Weights of a small transformer language model.
Size: 14 layers, width 256, 8 heads of 32, MLP 1024 SwiGLU, 22.9M parameters.
Architecture: RMSNorm after each block, rotary positions, no biases in attention or MLP, tied embeddings, normalized queries and keys.
Training: a variant of SOAP for these matrices, 701M tokens, 5348 steps.
Each number is 128 + 32 x the weight over the matrix's rms, rounded and kept within 0 to 255. Layers, rows and columns count from 0. Numbers have three digits each.

# up: layer 10 MLP up, 1024x256, rms 0.241, rows 933-963, columns 128-191
# down: layer 10 MLP down (transposed), 1024x256, rms 0.225, rows 933-963, columns 128-191
# gate: layer 10 MLP gate, 1024x256, rms 0.237, rows 934-964, columns 128-191
up933:157128122141104165093107101170149122126128183133161148214120134171083098171110114130121128164142103091116084205135103123122095091122158113143114173095127184118117168110126154191152118079120117
down933:136159162109150128103154153110064122093167160228056150137150175137101132104148050134133093116077113136097151149120183089167106134107112088105169152100146119040126118137119122109236183119133107
gate934:120134080181156083139144140014146095147074173132118148140159122181158203161118132125152118177111101064176142133104115126137089127158143177080172064111164171124119098138118116082161052209146126
up934:155166113106096128078217095165107135152126060120152023089140182115148119156176114121095079088169163127115133148122090110109167156110137068162095186158120116118088069119134113097079168057091101
down934:178167129147064084106139181150099125160185127128147190168140122020155144129138103097112137169089156157157092156114139135162196120072126089106123148141156046105112117146105152085155198155181145
gate935:162127094107154119106165130099141091121120127185098100224122150034192139114108139103137146119101171159117126169121120160133082121114149194152110135124142127147124114099123166171152161155116095
up935:151107140138144143142195104144127102163170095086101148124118083080135160165094142154096089177134126110058158155105110164125171130116140150103111105180094121155151190186128160127115155113104023
down935:152136129107122116142082154150078150216108166123134115134137117116104118109099150172140127125066152155146117131106161133158131106157148118091150099076132110095103123192136081097190143129086142
gate936:166119169106084123115112131099164201151112139164083132161157122104142135206140113087105120083157147131173086117164056149151130138094125100076113078132127214103093133109150084128171136104096100
up936:085157131178186120129124109070165148144110125117099158147109112145137117098182173162038140112150071134161132105107127130173099170139115127128131150086044091053147163089085181125185150106101105
down936:157138093130150155203091102177145120125115098084119108176060147157121121141130120078123122188140099128144129080135177092142113094175189132187101114114157138150161106144120124148108116140161128
gate937:046163093154115107143135097139169097108146150075135125130095147117090125111125160086179156094128129152084142134134083119096145077127110077136132148116090151155157123157107161131147141107185148
up937:220097130095134106072178121124160114130060118143134145119122097147119141108140097176107153184126080165143090115192092144153111149095154151131102131138105071171187136115154135091145171147108080
down937:101172113170188173172153163117154132065189134079148081163111129137173140138113121147139099107108123150132155090062157140139162093086147153091115148099118158183080141124103096143148143064092153
gate938:164128093161063149151120139107092103135138179101129131119172087069155149077132171112130112112117153200149180181163106160107118111170100156159086125165083095195162115168174107191188107151140099
up938:124140062084057139119103096168164099085095173122070067149108170194082184102142148128112181073148109143126147140151129059110141122062039123166121162131157118097122131067165198093171078161119153
down938:097198076123097145137108095147132109110102145098128093174106073157160127115105090131132142112168085173182067141171151118136076148151116142215155086091135122196130111131173138099092153107158173
gate939:131137157139124129133129168067144116106112088090121098179158152155133145190123102122134150157105133078092129111173167067163135164067124121124132191093119159138114116112179120126124118058127129
up939:104120068153131097101085133163119139125090166117112166089141127146160068089168151162096103126163068081124125141119105170104104153129075184122164126109113122164055131077111133076133117167154084
down939:198109161105157143124102180170059177141122120089127123129158152157101145075115098104103063091192128148133102105073099192098141079115134120144111096164108163144139109123089120135078069122083092
gate940:157110155065125096153112119172131166149134117126142048162113181064135080144112142114126139139126149137109110100128095080102148140071119141124162149132116105091142181099093169138180072117090086
up940:088140056171139128193120141097103148123157164117106157164107128021124073105102104114088173078097131117173138157138145128062178077139112033125161127099143102155086139193112157113176139128163140
down940:114150150139094147142136132171160098184141125126093137117172099108133120158086151063108154152166130132183150118148128098125126056132130127142144120131122197099120105136138150136133126126149049
gate941:052164116157151085123089131128205150100112130117183196094080129115120098122102160113134185160061131163120099147195147112153142063084128130116100122138168183166136128198130151167077172129128102
up941:081134101118065112072204106141149144127118117075130106104115097133092131156135153093174167118122162149099111182090104103141081174108137122123100166136144137146076115152103124113073119114113108
down941:162120145199173119131154176094087178113132163129120123119137148152080134096125173106141118168116172067134120177143135164115148142117081134155127134161156155094063149113167125153151149157108145
gate942:137155150156110139149134150143144140161140107126245106137153105118129126099124156130124061128101139082162105134114120140104109096108161099097119158169129099078166115173132098145159126159118195
up942:145071127159151152097175154149154132157096100082143131127153145152089195108144101144143101150043111171159089156123139116100077125135143163142132073127116121080065141069108099111096134140144141
down942:169131119114066137105065132153134144098139185166117147152147188182092067144137122166106174129191118084126205074138123140174097149122187113122154114149140106110132120104125187185138119147097107
gate943:176110140101163133141118133109102110122140092175141117136128141131147105094126139131127132169126154119151133166140091117125122137140147148165114168168118170113073124145138144187139104188147056
up943:100162175150113170156130140098090111136154110114087213128127064202147168128067128112142119136129109182122077137140120177135100074154118106136204122057084129094187052153237137147103120091119165
down943:183138134107092095146095127163146103119132110120131132096178170164089146133166103154105137134140134079142147106091144090140139179161134118192135137126112114130110172082126132132125095124081093
gate944:142134109098089100164074064103125120085094119150098105216111182134175156117089074106072131117129065147167205122144124144075119095094172118151109159126150150177119099137117122101131095133137123
up944:149138083128131120078120113129092072142168084123121160138138190163105123217089080135138157113086168065231059125100130124122123081151164115150101144130163170106146172138123092128067136124067150
down944:131147038104125078090148153146128104166175113138099104161086183194116125232163086153144149107100077121137086163158123147180090117154169130118118165176111150134114108130090109154098164124168123
gate945:103158111100151188075174074171115108066118157119079109168076168111140090146111121136072149089115140112140140142174065191101185117125071147114155153144094151168095139111066167120171172135146117
up945:056116106151166071159162153133137122104104104141181131145096165128112108124142099142137195152209173169100148148110127179112114145115170129148121141148192124185105172154107124137110134147167139
down945:191123089121132118153110143121139131166114126072165169121134161122174083106078175152108134192118105107133121185111111107132114068133143097139136140098127158097113125155157173153108065089097113
gate946:130151141084141164147139129130120125118109108090070107060108146087126111099186100115088169126106139136128113119135162114142147172135127126126117090131145079120124137173100141128141170091114101
up946:135156169103191093134123121128129076083121110051094111029131163141098109100140099147121161130091122132175112128133099126112122118133113147123152133165125129121105113171083160132107118116114091
down946:086139057144145139120128110193132073082185116124108152104128117095111121157160117126140134152131126132163122113167125166108168174134154087111165160199187111119192130102147108144146159165072125
gate947:169109228129149110171159135150153125098157137142078134110144078114122125073117166131152114164037081159111096103157095089139171160134170135091097086155105135082180065100182085078071093141145081
up947:133142162124155157081148121214051156155089192107110145176150116142099154059120159104172104162132105155101121148171096055139183169154182131095152097145124098083113072105186080135103103157125111
down947:146156159177145125172160141105107146139130111105124089079138093159098143143117136107163080158155144085173178125117127147150104096161096171116120105066105112092106137184106192101104155162070110
gate948:173108115155099151151095136074149117118143101170061128139178151135121169108123119197091115121138107101169190097136193111086135146184163127116139118168083152108080094151157110153116163144099151
up948:129124120095086139084089104140159167125149147100165112132115129125170178098109178125121102182196112106115186130107140082111165145170126075122151058118140136120164100115130146124118128190111162
down948:157103147085092184162113101138091124094143094166134117161129047093130108146156166104110127116147140157090135126086130103100132118120116113117112092170160089155122166077119139120147103158127136
gate949:148086118120219150141114132108174136160137137153052135071116101108117164153188090136155136148110177148114134084138080136165157131176184138119122097168107124081124098140134090111103166171127095
up949:118128107095148154121120147127176164153213108140132133078098153150146162103126116138115110190118168145061157144082105081204189166093150091159068110107216043117122102119133033146096081156099102
down949:112151138117138138107168105113126136104122051069096122066104149177101167156190071087096140144131148113131159067133097108122129134077126146108157117151108126077168080099160145144135105146075088
gate950:122170158098115112152116133125133114147070103160083105137167119110087171141067160081164104075137078147103153130094112140090116081139087129178129136192147101130130087150157086208124121153132116
up950:147112107117173121141062133178125101154114146117175095090084140106131164108093090125139120155171134095136126110078128122086110119140156220145108096174128131114110146114122132126114081139128116
down950:104200134085137145096136142174138074128127136159101119076068092188052131095102111173098203116111098163126078094123153130138124154120161135112145087142149121141145145134082165109132071165126125
gate951:131128159073130093139178120121142105104125104075161081170178137181160103137153133106069106070124099181197138136170098116190150087145157139170118207180137123146109110132067123096152066120115164
up951:125145142137135134130133118121148172182088155127173141163131029186136152104074164146158161199136149108083124112137178181092201105141094126144088111168134182104214131113157101129126158145100122
down951:097176118067189101095101144132167096141143123118117115153159120170086104124143122172150123164118188150094123164140165121104067129075172154095112062001130142126118161110119077176121158106135091
gate952:109134137126089158110121131118118108133129143154147170091120127160107122169114119159073130116105130093095076181151162135174140209118121120097115158132085143132057134123120103146174122128148132
up952:168163202139142103119118118109189188202126126123162132135137145207142097176126104125157143104116120175144108122134123112124149166133159119121102148147152083128116162145141120111154060155157139
down952:121059152147146137145060113166121182166097128090131127121132116118136148098095142189124154148123105121104149134133105118141153055124166140123164165100143110091181129153185170090044126090116093
gate953:084118135063131124133146131149099147122145161175073129098146132143129163151109130160145149098146097123130128145128132114082171091155146134103145102101149153144157123093109171068160127107139147
up953:054086143110165086096120085097116118153073125106079135072117104150098156070125100179087110163122110103110147138117108149107084131122078142129130072163150157160109127056099144147160123156145128
down953:171112107149099146133090166129154141102176119108154156118139158110136103108127143082128152148121149100138098109173152123152158090160160113116166109101131108058129074150181078144128142111092102
gate954:132177123156090098152127079084160125152149126098082177165143082144128124147154102126072179148090110160133108143213126136131152102168125101127071133122112156109116107129086087092191164103140136
up954:117119125167161124115074131100126141127181138023121102082112115116138173151148183137089101086174101206172180165094069105114110127076071116136077092123122108168125125094151173133084078119129140
down954:153101095100107117140038208174198117113065142202091154124115156110135055110152096143164117137131116171112118119138110152123129181094123162070115168135106110127143176126104157153153170097111111
gate955:129087145096103105130050109108129110049187132121122111146113138083147107140131152116071103079139122111147093177113132111136106149155121100154114081175113127115088115129149144172169118142123140
up955:094103138118133168164148106122130141126177136153148125139138141171158089112129164124126191110125133155134090122180137112149139144113113141163139096106129114111120131110188095140071158104116077
down955:173103166188148118144167100134123164109167130141160120136097095165145141096186131109099120051103078168180095120158081114109110109147152123118139125101161131100099197086076148084117093143151179
gate956:184130102136161086157125144144126063129181067087106058121113082143116134124097099114134122158136103137169023157135129164129148133180138093115125094150145111092137099073081141136092099099154139
up956:105125144133099130139160111127072168136132157152154114118149152110122090114101128131174167087137144140104163048133157090163156133128147166131140115069140143145103150208116059117165176092134115
down956:106151164152125147113134118168125145097146123129175182053166112156097126128079145098167117130169159186157137072136155169105082102071093190112092168106096182052119135179100171107150162161127130
gate957:132104073110138124159121125110089143077140136068148153103150165111136158129087138114151098097085131104076132117104081124122124054105120149155153123112093131084124103156158139127146148157123143
up957:089146070097179160138155119147193174129139087121120163120112124166151105169162121106138138116136116176139141145115137141123117118122145180179119147110130191123108107138124141130133153150125101
down957:156082113136108095154097138130139118071142066149107167121133161130132080124115108154105117145152156147142106082107186158134108135149126127113180131110116158160141179102118110155106115131136073
gate958:151093061133148139089134097083082084125116192127118114121116138131082135173172137116095142126157108141141127184134141131062102091170100028097078138090156140116095158099129171171106185103203072
up958:117133116184096154162165143139113119127137094153116171136092118049154092136109066203134136130142167138151149169151080136064142110183143138096176114150139143156115143159160116128105094122157165
down958:083065145150120158087156109184104107128077135139136190097132098138109176147145152127135159115126076164153150133138140149142138124136150090174131108115090090174115116164084115172143100064148131
gate959:198105125126093134119128112094134079158139134170108141146155159155083133116168172108161158101070160113105116098161183186111174124129113043142126126105097114129142062139111105133121124160169083
up959:079121143139151138093087167143144127132173106123145132130141123095201145148145098139158139103126110092168094118173099140117125144083143105136143094091158186136061150138156149135105119064135131
down959:107130150139113110120101156171185130163082103142106162131143101097129108095103140118160177139103152137158190120146091086156140076078129156133117138174163153133148128112082106116176121082126150
gate960:186122170112129099117127144145068142089188134099174121165134152099189102163127060094112177152112173073082080161101197127154125096156101111095112111159137142099154120138148143120177121091106148
up960:059188090094086123092165156070091116149160138153142117099138159160097113159086106131104121083165162135153076112105074092051148123097173141126103130092118223195077134168132119182123079126112076
down960:113135164133127102089062183116176127138090102150139161098138163150124158095090121144131068085116142097123122136118181107145172147105103194159160107093074093123122099132120149131170156142117126
gate961:152155132109181128045173140113097104136151133120150114141125102139116148149087128104100104129119115072125116098132080105104137127106143125096123133117086127160097133122168067152146129130115106
up961:108103130121127125173213114100137202172151152129161168136179155068097081085163131154107101112098174136084167112151162122130165105141120144165105114118102197120054143143141061081056137109149172
down961:128113126157122140132092165101161148112154151192122134118134140143101166143083125075100122080112094116064154056138115163111129112181144100146089122162089081211175117166138161115135080127082156
gate962:143116122130113078130139157107141117171166109100109103106142140143079131189079141139127176164132108073101157169188077137200123166121152197061120094132137120124062134150125112167113136167150119
up962:142093159082181170131122087101099169090200119136112137114127083115114145123185206131149088108118096124118134078168164127146189112130121161145119101164101115103135114148076078149139090131100109
down962:107115119160128120198155140053129165062128131145166156094092154135127129140086143149149155047155151165211144070130120116190132119128113133121118124142115067119107127168119119167073070145137142
gate963:194094118101080102126129089102155113075139136172159087089118135113075136113124120153141192106132120130153108076115078059136171133074138177094090158122130118117192183116147094183065137133164090
up963:172130191125067105138137144114111083162190169119195139136112091195068115098140093130082209152161130120124095142101139103123129135113135093129095077106128133133152128201119109110131132087102077
down963:127068127130106078161184120117147148155109126138117093183165123130132113101106084177100154152148127155088098122035120158139137152154116141123092140116215191112151126165122111133084133117131103
gate964:105107155069165154126093148104102147172129141122153178113066146127204141082080138128081118154081103124105113097109128157102134120085187171125130098142153135120094104116119148119122136093156136